config = dict(
    num_key_value_heads=4,
    norm_place='pre',
    rope_fraction=1.0,
    parallel_block=True,
    init_std_o=0.0,
    learning_rate=0.00299,
    beta2=0.95,
    warmup_steps=448,
    decay_fraction=0.789,
    decay_shape='pow',
    doc_mask=False,
    dataset='wikipedia_en',
)
Each number is 128 + 32 x the weight over its row's rms, rounded and kept within 0 to 255. Layers, rows and columns count from 0. Numbers have three digits each. The size before them is the row's rms in percent of the matrix's.

# layer 11 MLP down (transposed), 512x128, rms 0.136, rows 429-500, columns 64-127
098:110116086138093130163101147130147064123132093169094059142138101073119167127142167100122116099099150040131163127129087135134105130087174094172157130125151134106145167136123114068154123180120164
093:103113165155037185178085126158171170092123128131114135111161114105182118132091153125089077182099101064149130082071104167142101153100106094118194163085136138087198142124130126082051137116178164
095:151089144122154094155164122131041100098128104144151144076166107165175082141100131141133105170109155132176123101025104145151101140125165172139094099171140125060099160091113120096111114159150120
107:129192143163196106126059104180125204086138121139088113117150141196146072123129130102124087139183085112138141143113114142110105126188134101135158135155164085189181083171150176148177131122107122
100:082112158143133135141141161162102100140171104124075133221172136153131173179141091122132106156157157167108142118162151096150196089126133112182177168149120182090134113149119170115126183127171117
095:123065148101164072111160128122161177076131125134125082120046112059127124120097162131138192149063115098184136108105165146132142131159114139074162075131140107188121114097124090136153172147131101
111:127134108170134124129178156168121177074096145100124130123085069159118116079114143122136098110115135043087105152133062153125120080147132171094100122177159113150151164145049153149104111116103163
085:129130102154067143124086113150172131171173083131093164191185107166073130139179112149091120133131168163098137179121124159194118141112108126142151179064172141165137117102124146149086163117191130
099:091067151114156170089155108148099133181150126088139103041161151174148159120118122119136093140158117145152144187087094108138117089168159072148114167190194112124171125178143188086112056097107123
097:160146092155123070132099112112154107092157148116121083129098134080115134115068086141141117111105117116145113097181078144120090166163097169095135151214120120171103157214123151109130200149144131
111:086113152109147107135171164137147157200104122165115182167100117115088099139147203065102123151139154119089135098112157106159147155142116176122095126091095077179134109084145154142126119144125169
082:114122110140091137121089152186210171128082107154089121136154185131106105132111135099102100158142124135090127117117170161137097129159114088156221086130141101138145115171134109116106142140128103
104:129097193128118089136121128126129089162091174149141077145155139190108116131147137129116130125230149153120131104109161091112114081125083154120219134140120094073099097116180092105151152158162117
099:101108097088077100151141059135150097088122079105111155183155136141119085151174145076096090106120116070134166167074093090130204137113121110133148128141127089152117155069112114119133126122171108
100:106178111135118152130131194136110104141131144091180132156131134133140085136110175126135091146186150127149109192109081134072142113115160135146075133110084123127129170125120073076166161068170053
101:091144130095131146151136171087107194164132167181165128184121106130149155111134099105077087071122144064084159140146120128170136145133098160145144136088107092195153095112071178110174139105207173
092:135132132133124128173152131133093166089123102128103148117121152088129134099094151119154115198100121145103142165143169191114111048122143144078126136116092125132132099169149167137168108159161138
097:190141195127126144118040148110137115107126149139129083129114159149156113091119166125073166212150101115126133133112128164061173122153173188150014099153165132125159160151098079116144094119152077
095:091147146166162163109115110106152110120124078164169085125123099116184143085128121123105099080137131145142144170147107197113152143105103109159196130155171140090140021152157144124154116093111133
100:090161120146083133082072164111114084116097159109134129169118086092129184084143103080122122129141177168110139154165137103141154088137102129149230216139215107112117135146138133092108160135132106
090:105110145136142131172114151106136133189125153131150153173178124165148159116147110189154152144147194098125132111140089079160091104132153083096152137091162144134158067173166194190121090183076149
090:139160141070167149155173193087201177180062172124148145145139131135118150133077178100196164161158105126087175138100170165112105057129127163056149147164122095127143167182121130161151120125112162
109:134124104106130066157114121123138178149157098178095119090163135119073162165137185132126125123183132145119149148118089152043154140133165146131211161104171147079156142144067097118199151144186117
113:145153148089080072183123148176154159108166179099113142069180089123130078111151164129098144113148118130133123151119123165110116157133158133165204140107148137153126160082133127169088177098130110
101:130104166112058138130096174154080181081071162103107131147121124127122089111062136113128120124097095171193077128178097163148162124118119190165195102181141110127149139165143072139161091190137164
100:127139143056131169171151157145144128112175102127130135107086079091169169060105137098051135157068189130108148207167131108074119073158156151119091175131179140143156177138144138154080148125102106
103:132158118184088128133125125102094117103170147128149114127160151140151117155087111159172185085140154091104194128160143096166124143151156147097242081162101114175159096087164162147122096121171152
104:114117148171075124132072079132120117167130194153128175172134118128131176121122089091137091080126133148106115136103146154049070107147145068145132145196110173152091139194126123156137108105115158
097:131085094112166129073094147164164123097051130190130093088144112110133168150167141078133156097093113125120162154146179114103127167162121132118123080125122130110147123137130124115187162193139129
098:141120134134114067089115130137117166120149146209123153092114138136123147139150124111205073122073145109168131137082141132121126137149122157176160154114119096085120138162150105112122151097108143
096:132179106105157082141144129123176125146113124136115134125127134095121189075154163087117156140100098140110157101136096173108190147105125141105106095120088149044109114122126105062165212144171124
107:145149195128203123113127138086081141088129114135134179157096157156141099066126181082050100156093116149100092137203126126151105120167140190121155080121095089088126132144156100135117136123121171
107:175088140151119098105144117175112139109147166175181168196145138142120143199171137110110163126131137091144149110133116145130159113125169103109046100143178039130104182130077150125143103134119144
104:078144102097089060117119175196192175130129137150135166099108089119133090142129147045117179105121098111104124072143164130125139118074139115158102142108130097115120137103187069115131094064170130
124:151131153136206112158099151138122202101141109221072105140132107146141134082143107107083118204110127110095145193163114113109114105106144141125141203167162178136052145137086094125119160142124148
103:129117114095100127120150118071093143140094077148060154136109167150122173170166200074101186120059091116133148121114142137138168090124147111141107158111102116136147169104133115101095156135130100
096:159142112126148112168143160170118168137090078097128139140098165123130122087131111126143150196144139182130162123152152058065154133135090073096255117172137133170116118161152101118098127145149095
103:159195050095154116146137101130085150167137140151149099113107081102189127172146150094137174138174150158105151151124113144119118164134074109153176085113161098087087069127112136172107143090141082
097:179150141162184139124197137135129096138102104134120150085136106149135077128131158087092114162108157135075122126122118145122142204065187226105136119188115120116140162121165156174129134075108065
104:140144158146151163064064163081060153118150175126090160164049106043138115100174131107125175085148152143168119155137135132137176176095111133091098082151129109098081143123133106138111108119147097
091:107124128117116078103118100148151104150152141135131118129159164108146066121127148104062121151143198104135114096124105152168107083042173168102253128156145135136117179104129135117116135144121084
109:159090116124128137139056166121101151117079106121116091149124122157183135143112114157130121185136102152169089080069101127161116088100148109112143118086157151171150149170123179106111077203141108
103:123094134152143144093081117140143223085103171142146152119171150193125142166070077125145154084161121145090090163196078112135105147111108105105082113112107118090098049175134137167105157161102141
101:116095128103148181161125140112130132137158077118133181122192114148183128116124118110131098119148108157056123102087153104128094126113135177144196215154130139154143091157145178181142143081076202
099:140123156172170108161173074110102108083133137139178178145161080135110148171110135150105120139120118121160141123150105047133161101119193061118097114165097169142101123145147089124083167107117133
099:181120157109177108154180087174123094160150152126128112136146101166096176135110092079170154097155124168122135095097180121153073077098153178100167148083096130179171105106140124120121133148136123
094:076155092099123135143170150103110100137128138000141170089166125126147192150134116056114105163092102079149145157122089131078107143124133091131113169114165177114163117071114086093121141148122082
110:171087134160164103117089065151084117145128109144102113081119131155106162114090097072100140111120075077151068147169136228069120161136130129124033176120136122118113144159136155104129118162131150
093:129087117172082080114127120142183055124192111133141146187134076113100111105115136146143079106144117098083135137144137153125089155042163085151128171119118158105154120133186137122092134109111160
108:102149108095118145114152166080104068063102124116150095088160062143125153149155122134101130116160085105139109131119148116140116141124115108120194059127140133081134129089129127186155153109112086
090:102116107136154131080074135139111163164115093169126127111096083131101155101139067131143111136116157127129126092156167054153123078148109131155169105083118143137100129185120124147177166081122163
107:070123075125095106036087106112128124161162113121062119153070135054149160106173119100166109128141119141113194133074155112201133150110147190167083172134149129107089148163065128096134169166114072
103:157147049167152178129167175070150178108144078107119092139108144112176098092142092123090155129076096136128166101184122125190107155126115141148062158201138136137113139159138126157164166132114149
105:130116085148093123102144079114117153136145145104155110085119134124099099074138165121092083142104116091158175118119117153138165107126148151147083154144040174104116095076204108133155113144154130
100:109114238096165068117105127101091104149090145130146111118118170174092195160110158142128154159104173125155169084129102139133089132127141159105133171132124130110156112090097151142132099173127131
099:108166138187194173158165176128101126102121166111127158174096134134092126163153103115194104096141178103102111089166109190122158123105151117174035157052138119099125127170138111116098145083160115
093:072143129163171097126093155088170060122144122158179127092170077132105152162143161114070100071150095139114090158140145124094171142104145085139108107081122139156131095132139104168087104109146152
101:142084138130165126111101173107149122210135138183158128140107133151121063148144078205152125083124126152091116084161117097076090097139168195097083159160131083115180045125136134117173127141127146
087:115127082160116144168159125099115134159099100082156115034164135109125159132107099134165142155102105151159164168127108162087150067162094153088190130112108178124123114154095061100090133082103119
095:164133088198128159171113102137107150160090139153153193144145155066130163152156164157147059119151150181131091138130083158167123148125126130148091110095105142128133117107168164193098115182115148
109:160112129118079145147142202132165175108111142170164113098064102101133142115089130141088138121125131139108124141159111064085071153142123067143082131109157137131173057148122106077164106176115128
110:119112118148132143072112155084091107096107148142123141148157126182116209116139181113111116157116141171146176138100093133124111149082125136152041122116148079127150153100100123188113137212119112
115:105100114134160111115117141154148132104142179138131131214076148151107102186162115146160159131159149095147117175108116113130134082105091061178079110154149074121147171171053087163128145144104126
093:119165168118163132127113105105102140142151108080182099115094072119138092123109173036092132104094179168130119119125141098096139086125130133180240107175146113168139131128111131139183152178136142
107:168147098153111146085131112190124122044143084117057161098102148138116132105101166146112112112121092127123082112158088139160130120132087164156063106115061093056125114116139129110160076142093117
108:114087157124140144124142169109120116142107177195073132108124182101103107115107083122156126146139116135134104084238098123121139139075096167105132179159091108132130100130094117109105139041142129
098:105099080132071147182122127183125131112128147122095099142090128163106149136131075140127159147132120121121145048103126131086125102112150099112161149165144144104166129171101168166075162134135089
089:133182043099183075140127123153148118117134128138091122107156087108150175141141102086170100150105145114096140174087119164115071104120150106092084094117107137135135091123118159112141143087166116
110:153087113117123214127054093148085154157181170195125100165127105113147150157141140096098179098137163162079129144152098132129134161161095133198154103122107158185128084093128134116098075106131164
092:113120145106120138102073219100136126177101165155130118153103164082094152161158130091113078170115123150156124123144102133123128083126132117148131149101183124143112118114166090189097119150143109
107:067098111169096117098137152135147149126136081177116162122113110104155098104085131178122119137107120155153137147102140157100120151142183149173104107128155172101068108135082146110128179118105177
086:097122122111130156175104190137220159156117091061127090122163120146099178081113144076115130120111115157127126137133154124112091057158162119137135113169122165123152117110066125118100160099134154
# layer 11 MLP gate, 512x128, rms 0.132, rows 430-500, columns 64-127
091:104094160183074121136062142206133142122191104143164158152124121149122100108069130173108065156115116082143166082126099118101163176117109102151122159113124104093193118103139087126097123056196137
107:140088092134123188116143122121102103101159156125122121153133182092108119132172104177125095118120136100116192127121135134093076118146156167125156204180099106093139199107140151167178067162108135
107:156106086157149100132096125106127123155133153149157086155115148110115166110083167147151118137123190102142118147086120150154173106201136157085146144125124094152127174121050154127043063138083133
107:134106116170147080150165122175134126078112156153094149124167117189196127128112174114115152203095134092130170137089113128106134113151109141130171122148094163114164105127129143182134147135146082
100:106158157137150116189132115144119129139109157152157141140148074170132139108136157136157149155142126112152196108145086130097061105148236120123109088087111155122164145132159125153132163165134137
097:140087107183146130112169178090157138043090163134156091166130118093122167154098140085103127147089103167119122121141156080118109098160110168094122146138137156171111144123144088123120051096092121
095:075135156136121139159133132148156078140130071152110128104139134139146152121120152115071155103087149147156145156129118149201096122118150134112120190123124135190090093109122126194091063094147197
097:150069093147129078102138150147123143132100107090095158064127083166119072134150182101165187146124128128140129142161159129163161104163142139098142183167139079131171115120112090121091062087109088
107:161164113076181115134136105151077161147147131138089125143089118134152053121123154089151077126183099159141169116153125109092144154188130159154158172168121149247099109141069108135131138159119162
093:116161070118165170122099127105176150104071122087141114167100137087113126077114095140144165128072111149104161119133132123129104140191115118140160117142153113148128158156082098092124117158145154
072:081114137176160125198153144070117128141120098102115111139091187156193129115133078110145097123117132132138073130141105121077073140130095127100059118098116109101176080124152131185201154131177116
111:202148139099097149155135111098125150101145126097133174125098124160130102115126124120113128141149110157167156125121111092141121114196097176134133156107145104075145178108065107102097085127058130
111:157149064130092145110095124144077138095078178135079113151097113147146130130126180114152141168107103125213131155150126132140099119170151110136136141175172140089094182096072075129131139139085121
112:138104117140117133121093156074169120085123152166143152165154149144111140109093104149092135189126195151092208136163140110102185085152166121118126147108106134181182153090097133147142136121101148
095:181078090175108153134114151181142093066130142130109121104098145139174086087095167156139150131112091148085209119117185088131101084100137146122159128148098161072094178172172138182111106105100138
096:103108095139216119089116211147120120113119116156099140103105095179141129161146169163172067186152130085135128127094093096164103127125146136118179140174179130113160174085081119120081140134098132
105:089175063119166130154167099142122140145160135118113111124119152120091184139142171176075110096091151100082131122122177051167121158116165136175121161136116115167140117139085108105054075127120117
100:172170113104094124151121128156160094078159162120118137143129155123133160116122152076100131095045055146108132138153152190133091096113115128128139089111165168120049093128114087082111148150123064
111:115103126083077157124068117150125080121126157157150113129092162129128119178121145114124146162069137101165130121196166098175112116112203146135138159127140162156079158152108138167116071120092067
103:093088168141147122121114167122157169142115121154096158137211112127199100149153166166175182168121157111120195116166119110185113130183079124129162108135154116102160092162088111157134079141130136
100:154137099172109150133116157110118073145134127159099107157075163102159144183080143067140127172149131064137140127173160088143089105093153153044158103150142102131131072140136101137144116160107139
101:126156146187107144105104096159125131173087175130147139177081123128117131095127143137108133198069142125063180098099089130095135053141163182151151110104076109092136137093135143113105086149100155
112:172115157164093108153103173138142083169114147138110171061101083101120142125084148163119169193154133116122183088110113092183064148166168160129137134099147108171057147142116127123086161156119133
106:149121105132149117126108181136125141073162071171170111185121159179114109124091119089137130131077134145105133151133163186156141157132153186068135109182158145132136159191137159207148165144095109
095:111166130160087145137101156127075131171092137129137143114106132141197122093078162136137147149075083145060192201125121124168078080174131155131199116110163160138089129081127127122077154139089115
096:141108126103106144138120140155139136062100162159108088113153116187136126122091106168109212080099130110098172139121189070148171093128127144125151151193097107116142080160147160155136128104165122
118:114154075168094146116075119155146127057132131206122144132092157172133122138139200166155173127094118119159110111116097163052129164133160117102162106128143125128142162173100091110139090135099128
112:135133109175106084193112100145076118144138111050136117148170122114173150126072088170182104157125147093128158082108108085128128134187138154120135168151111129171131162208108038158088077141126172
100:051113119108144144112093140140191132106106100132137109087171165148104142075117116135137149142109125114098148153054187128085086110096148156119183081087155155167123145156176161121102144190124142
097:166165142128125071144157102193150117089146162157101125133160122083132121122111135127135107139158099156135129173160124118139155084140106186106143151107119133112097174075100067142129123138156111
096:166114088094143123126098107063153080096078148080152176156146085138121113081183166142090168133124164116125129170124098130140174094187131167146123114146095113111170098091109087150104119199077117
098:138078119207164152152092160152111086103159172112149117111148125125124142072129143162124129146156127164158159170121178127119096166135131147124137149134150094113061170156075131150072084160078156
111:152105110159127161162121143070058120093109152075124113151145074158155149128113129154086087188089123140124117148054123139111124091160141147109188170137101098094130115127030085127061109129115132
101:214160158128155098119129115159117132119138125129130145173116167140140124137113187159077136158117176146139132133125154116090120104198134134138150132184132144089095162128099101178143118146084110
105:136063068167130066146138190104161106117146170137192153132078095123130145134173151150135144216131145103173174155180136120105078117087139173106131229119161115153123163126100136184169131147127144
098:154097166152120148063096146182134106142142181087169137158073183160125142121143121155088148158100146170106124119104166153114138127134153170138148139124123147178131135184110099145159152126106093
097:135133110083136230134126119168137129129175142140122118138170139175088132158094133119072143154109127055083152160168145123124170079175138133128138121157111119154096128116064104174135085174115113
103:131149152168178128117167094133150090126143127163125134153130128141124151151127161107163216148073132141170136130115167148104172098079140163096137134203146137152131152123124095118044146109081063
102:084153105096120136189161142197168054103159085129132154149186132129111117111134132116130173157133177137081133127172080106149177068165110139145127131191056139095127140128109068123193089183088115
090:127131125138105156108119150132115099157125142153094119165156186202112159132138137150143133141075176137127128112132107153097141067094109201151138156124152148087137060117117131147120142169113148
108:100150119054089148173151129143134151118126087168124157146125105100102114076137153119098156137092076074112118153111106096135160091143143146140175139151151144097126181123098126129110086143131155
107:106095126097140118126173127131120135055097185129192141158115164119103146120098081120133199132138112162143235151101117102167126070133140115134144132131166098115117151154137129116102114145108156
113:152085118133084106100131136149144051105105165187122206121147167096134108149153184097133092150078129100155163137129124073195145107185109147149140173135130122127090148130137150110116122149095057
104:102134133128087113136143140156089135132114185161124155107094108124211159131148173141146112134169137100124156075121146113101127128146147091125138158127121174122053143109067067138156149155085150
101:141146093112111111133134156103131152134137133121082109213078110108110126110108145126156105132111150125115133186090122097152117111155227110096123096184160160161104165099109152130175118172096120
084:184093174184168076113096130119196136085156108195147161103114168127151106139133108144164131154149141119121088147127165166149112127168203156093174114113097105122087115193145134158112073129093117
104:111112153148084164122130112124123112160114123176161162166159128160160118146122167127164127108166110113114207134142139102188091165136194108109174153153098100133129193103135083097127127144117129
094:129136142135161171147108192104103116152094137088125142122079107120199113132125139129086150194134157088148140106132158122087098146178125172118146112107098112125094105105116136145096125130109109
114:167113133124122244122106085148080086091178185143139133169151096173129137116074192134177117161120194151132159101155107099093132064115116121119179115134100143156129174100114122089094087105120043
094:135137083151150144169104167145144099133135151155070096103113110140073115169145158199114086171082179101122157072153114140157116119062133131147169130079120155188145122145119129146134142119062039
108:098075086205149169100108116143097152159122124154086079120179155185088108117097141130178142119099120044152195197156172153138112117150130151163162154181106133146139165139093134120144177098138133
114:158146128106108152085140186143171088111091122118142137161146144155123153085105142122129163112153110097154159129111148148199100048155145131120183136148121166142092134156102082088113041143122109
093:107149150156088148167146154163152133144164116158131102138111118125130128119085193144133152121101114088138138149189142145187070123140139140164141165142113184162144177122127099117119056057095154
098:138171027145114123134140123105153147109094146162129183106116100160078157108096154149134120111244132116197190130087127153100161134181139141151127143138127143113176144126038152097113147156076105
121:178160134145150138154135106147143117166132094120109136150167091193178153109127139181128115165143119114101141140112135117122125121191146137113173141193018123152164132152141126170198128133123145
109:068142137126114142084104126158131079132125122109128141126138171197198155132134064186066112137061132132095178116042076131171137119077175157124177096124116143148174104154153127134097139138143072
102:144094123161112143109112104144120103175179113185117082168150079115101137149105195112099063169127118139191130085096144145099107098125143144113160181125070124114112128125099102156175052125128099
083:113127094160118121187109162086117139114140057071168106099141140169123150071076142168179160154122074102119146177157144120063166120218100193146129098127125137125148134119154120137054094130104089
097:171086174126122092112130126153186135101105133124012164139138073101150093114072121155130105105136125138110116087124139131133170124131128096092154152098168149060141107137107142149085159137070118
104:156131103139107096108131186096154112069075117134116134132137124080151131014096108143160115143124096137124185138148122085176090146173178101117149171125122152148084167122073090103160148155163181
101:177098134077111160143131161131141037148153090127100182105140158134134124112095094133125117169099086079080134143143161142143129052191128095120155163192124141095115104158150139064163097127148114
087:146110102161165120120082115128202087118104124189061179134113143121098141070138128171106128148103157104162170145108122109183104100139119146141177181200117165124144169150082097136171052134158115
103:111117151147100061144104116113119084132191075079118133192070117128138121111122150054196107196088112144149175100120111129099126105127132146141120084095130104145107153139084123073167075113117134
110:159106137107117147139145164142177129151131164160110095145168139185190088121085151101163127081133155118119180191108213042128115138122173108096188195164147120164151114140085085109113108130132172
095:140095142113119098169095113149195127095131118138072105163149085114133115087135174110154174166164188131110222169131170125157147105112135131139172194147173108106099093169118155089116107162121149
090:229086100129132118195117135162136120120107166181136121147121105121084096133092122149110183170162140115120203128100169120131109142140134129137142186173149137126135149129063179127079143147128095
098:124133092093189127107142145175125115142037114127127173119147159112120145153181180163082148156089119128081136176130087138163169136169165065149127177136112123150154079127080110134124123152113135
102:123091140143143128104091164149120087113182162173167091122115094176140142154100194131083098145090087162128128125150039117131159126098145145150173165120156116118119094133087118127120140163085155
105:076139149129086126106142111135097127108151092135090152066087082176133066151143151106087132215073144130135106170107078149158142092151168183131147103110092124149110154118133105119150135136111137
115:169110134174132118109110111141112130090154134158137092139122047134196117123139165184080128126105138111123182132100102150136115114165138067118140093181164132113060102110168118152059101118112129
097:121197119100150160141119112121163116073108123127118092126105149108179195054113141086053152129143088089135115145144166137133164112177160133133115147154141149147152118153127169135093121131130200
# layer 11 MLP up, 512x128, rms 0.137, rows 430-500, columns 64-127
092:171152100142118147093077150127122116110148081100128091114121086179121144103064167162112125156095127138142149160098165131143118064153125155101166145144122172218165129145070083052145121072129131
097:086175122128164122145151156182172118099150163082119156145080149046107133151151078129138127097168084122063104101134141109092130124146162080125114149145125099122173092162143119159118147114094178
112:141124197143161118170080088164157097145155171153159139148093158131077147116122199142118155161167115101138120095109077119066172163128149081156130161152196132119171157127101163165095042115111165
102:104196129107115148087122160130162131113171130150167125176116104112110155104154141121104084142147115166038186132132097125163131063121142104152131159157124100095063141166103134089107113125126104
094:078151111098120128153151086148150068146094150125134150115124159106145086165122142089172115159215137128081176097133120138088104122104155081115105151115123136123094157150147143099177118127140154
112:047116108109111126087130179154130134125124168127148153113052120137121135120144110087133104104086162069129104153097105121040148089139093132102133129125185145146104149125091120081103130228118131
086:081135123149121097157114164179141103102135169154093139082119174125107126118111157116168150137084145142137102079084141129078115142098077150161151069126124093121113119155121095099077092098114077
098:126104140111129120135120120124135162113112052091092154156137097114132121100150089111151132152125139092194104118124149153140144117182154128146126127129112154110126166078100069075098103112063135
099:164106169157088093119057159128114147139144095122074164106135116150151055131157097146082110134120066148105089113086161162130086117142165136143125100122119141111142110127120107081187145154120119
114:121147069041152093190212159070149121155166122130068149114121073088150100166164193132096142163150155118102141127134161103187200196125105134140113142140085102132090082112145089149191090107115167
076:150152099129152088138162139087053111171124104119169156115113094137152196124186123151134173073121159105166119128149083115146170158102152135153120187145122168139108140092128151102154130135133197
103:083078146047136128111120119164098156123107171134116137104156150132160127062164075189130163129129137186119141129213169108060123107159100121071151108122110145093163115127108143050076160137075133
100:128127163158168140120176118143123098083161110177165104172071138175149100138101166142203097137103173103101167117129164105171087193147146154100145079161188086066131102094123128099107173147111166
103:126145167164137126090128138104130120160128051103149188111190127077068133035041121127118098133179157112112141156079162124147155087148119152152141129136119124167124164110102109088177157098125123
095:150117113116108159114106158102193126194077154150116102112094061146133179104157170125136102145114181126056143123093204164167108101090115120087128129087130146072145097107154124113126112076084186
090:197102146163156100244122176132175062148079106131113139155096100127158097170090126122076141137162159154136134121123128085128088131122104145055124161162097130149111162140143174144067102165161132
097:144192118207098067159133065104088113175096158142135131125166183110107135111111081131179100136085102186146107093147140153146129096117120117089139081110136101119115155233118169153147164111208118
096:143156118129102131088152075151160156122141198127140104111079164132094182107136151138110138155143142131144159113143091115074164128142150119101138157135087133149114181075112103163154105076172135
100:142126109133129139098159169143106118114154197091134125161155072111094092153154160165202141088117127095109130159115159180091102215148088096151111159119152169140148094108085140116089131181133087
090:144111086136122175142061143165135133117176108129149072144087165123156144126127154095222119132136122144123141122060157163094118142150129077153179163120132132101136147097133101114131114119151184
089:139100111131118150105146049064101151149184168113073132106094099153138101119109148135101116147158116153139103130150077097144098123172104115167135141080121174197168164081076155084132120127125103
107:126115140179126127178082135135142140152081132195146174130120111182093170100123140151098191130156155121157121065132126164113107134123112140156111156145159089151154133114211125159122138146179119
113:112132128090107103130154156126159181106076196104121149089114038114145116172181119104114127099102126137163103176096179143081153133117042103090104098126089100102133112118083146155116151117090180
094:194144131160119088086147142087115165164122101114113115147077080137181141166181149155138180174145150093106117129107117153101131138130119114145155165076105085127175094150221140126107041113106160
096:128100142111143142184115140155152138117126084104099191065109086145131137129121110104082138160161202165123131120094105128073103182103073171095123130158086092124160171167070128201128132146119167
102:146152155160105144126109127165195114124160108094110133155128139159098128158151145087098188156142124074134102088122108155131167197108089135143128114090125165158082177069082123099152186109113087
107:143138205089126121093107164155148114095104076112150137131085153095112114130125084112107147182167134146124114172155144057097161114182166137141133150137139107105147090152146121160142067090111130
100:123179090137089097154140123155156117162151161148172114153089141120109114128073129129173095132120093069120118095174198135152104157100109180111121114134185119089155111138124145103145121128128126
097:230131140160155130131137144072145151061154151107124100147163133135113098107141085165050159148083079201134106146139161194110109095097160129137141128130132180112150159118123101126105160178116076
095:171111132125115113169224189111167166131086131098062169066125111118099101181185160097164106123129124110144123123118129141099127143127132086128114205165077170118099163161121135087139122098134133
108:050162147152128093111142129112108169146105151130156122125054137036150036135120155100118097131106120113088087141184155126099090113118146132115148118133136137127112174130134115127111105072161201
109:147110176140180148117126144172138090071159098130123154155157140121162130081129175133085142174152113109171105119074133131093128113128187140163152115114085056083191102165129134164177149149148127
104:152127167141121162125114101155138114125072120111089125134174143148071119184161149153128044178111152137130076147118147132129141104114193111127155111076129130109133159077098113145101124195071144
125:107110113126216083123085198152131126103070181136124156190165076092124089113157115101090118113163146142139124158171167152073091135129100137071135115196143109107098143128085121083132145140125157
104:116132148086083048100120092135117112119121110121094124144166124083086095100155167117140134141149164111114111097091197127153154133178100104110135121153125141176113133175162169130141116070177129
094:065141159141152102094105114187120120161175134146095144122075111116128133178108161228082130071094147126122087173103146126131117120118155123129142123092111073147133111137153141120106151088084091
103:131171140170118109081148087134125128161118126077140119162138145080127108096070136161135113140129063104178160124143194115149111137173151109164145121035148145173131124118196161190168153122141122
100:132031075152135163100116118138101104138155170149106154147107150114127113228063131208199126166162131157164206171089095142156127119152125168117125137099109141145110098149104113161138134171112124
106:162165158096179120128093126152120158091092155153088112106087170056111141101203069146094119137074146118170169127072145096166177143081104120190093122149112101139166146126140140133131177149114148
091:103148150124149173144171133110131131144241074136154143122112080109187122030110174059105103132071124100137085097156148127136077072132134129144159088132096136169154141106086153083152106113099154
112:139137154128081143125078111157108155140152094102155137182149102214120126132101125189104090099083150110090189091083061136138143103137104135137143077114094170111188147132139171092130085164129118
104:093094157166157106109075109166086110104112133139122093184104172111136114122139101106149098121164163165088165112138083138104122082161152121091148141091147128167050160121109141140158198203099141
101:125174121126135067169137129150133120157061080145138126098129115129069149132106136093105175148146109161072155119119190166172106093135157104111137099183079122133135105224125129143171131123119114
096:105123080097114107134120092065184115115218116134139110181130146138105066090121167125180160101060161112110069110166132158131220128187131083115122153189120143112161056142149124151136157149185145
102:081115163137159123153097084115098172128134111149093079155121167136149109169179182148138141086135127115190109084072142082075127157145102172123104166156178126158110167137136159119149094123138119
087:137122111130119106148118138150161150150115139138119149051156142127108115164177093109153105131140116123163079082115125121097142169144083171141145106061075192182058136155178128111154107091156165
110:103107125099110104102119109186105132176125090131155155172159147176131108109166126170134155101144083185189155066118204136182134181127200167133128088136140105124188160159125108098066127098142095
095:152137131161061086121150102149115125162140101142195153092149143072157101081147077106187081145159157150114167075160122142120188174143193113120129147067066136164166172114150209126101143123180180
103:170165128097143145131206154135188062150130092142131168118092133098090057208138160139158149121112178096113125130155118094100136123160130096179158079164144174165112147118117136122168171113078137
093:105124135097072180101124125136092117166102124121168117078167131164131072123089154111177147137078109126066131108114100082095126150114127096104115084134088119161119114111129082098177164181115164
109:143156091118078092112037085107125124143134099136079162217150103102129155109185063109070077098085163169138113134136131161213109111153109129163136170159151101129150127118116184146096104172143150
103:070137140123145163186160108095146108089144181153089134161132126149133161126183114109090163108096106114122102133159114124081120029091120109169140142091152121101195158110115147107098116155125175
106:141156119078100093116136107101119117075150123161185187155188103094113112101154137105098086132126133074167114139110166104141125043144183164163160167129119122145167147085109131161185131172179117
100:130115085154142118108140151142145119126098151166149167131164179101153150071116131167163073109131139179161105193100141155085080118233099147070140177099139097109082162156150136110085129083088130
096:132137095086134114132124080130137134132148092156095145161148084132145107072167118147222137098108125162151077151138149123168108074139132194139140084118141184113090084138121108147178099141097141
094:196120142168161161110177150171105185123102102121152137112123085157171136146161223139161084146166092142090183093114166137128141129093144130130101157145158126071192074096111128077102065169108131
102:089186137105161058094162129157094094160132108099109142110103098160095126096128164157135143124141153166146192063124141156158124147151146138109133101104140159123082128100139141134095084112129137
085:181142114161118164090077163200082110167129144124122155152072112154095160108077141128163152097136118119128167088116116136155143142113164161126118117080061125160108181083093080109189118088107094
093:152181101174098105095110139138130137082063136152185154121158083214107111146129129159182083126158077185186145123177092166088118092065120187102128066152114153125149198088194115105113119139118096
111:171097101194128114127145157136133131106134106165118123138137096172181148138086085158071114096161124174117113129152164070110097142154114136158148166138179103116142182111078124056086097134115092
105:119164082186125084167068119090107107119115109164133115131115125170166111134057153135124174108123130182105109133133118092116101123115087163131153174155105104136168143061097118098081118147097070
119:133140116127136134131168140134138143112117234130136109189114089167159109149172101114101116141181144131159108211117161081129095140122115036175132076145097054119137141092096140160120134141167149
094:132126135127088121129131156087085107116074119102161173158096103146129123065092145204122125148117159081171160096062120143181123195176153148126107154094126201131130093119150166041116069124109125
108:102118189135085154107122144140106073098147075112088151132130100143194159124140076094068181136070144149090145094119139150137056178115156164156127118095118114136136165141178162145202178122167126
112:061084118088101112130167141117128094058120191148069112124125148094116132139215137190177112092152194149128182113151088149119126127099101131072150135157140128171093120126140135121148172140122126
096:091133107205118142108118136123154163094166094097150203105079126165191151121116132090182083127149124135132088113172125126111118154160112100102140156111103095103105071162180099131122153110166134
092:142121093205152117144070152181106102142139150152082138049144128100098160163139116138233128148117133133104123083135139136121104128136141125137138082086081188130160149142060160143156123146173085
109:063153185134133105078141144109163103150110165158146155146115109191109119116097087123090153086129096161125121091112154103156094139138135118108122182166162093153081122155160105137097132109173197
092:102166133103141125128134092093154132106159116148131173146048080155109080121145193151141129125066127112140113173093101201105094230133177136084126140083133140123139145107092201111144179117081102
107:182151091086112101118100183167154182127117113181087142103114148118129125139064165157207139110166097076144118118137108169102147206098095082123123118054167190117081125143127160078096119136070147
088:176152091162108105142068079147108156107113215173202129107150090127169136127088114161107128157142098096202156158102146086105105144168108135140131132086170137158126104087138083104138145127104105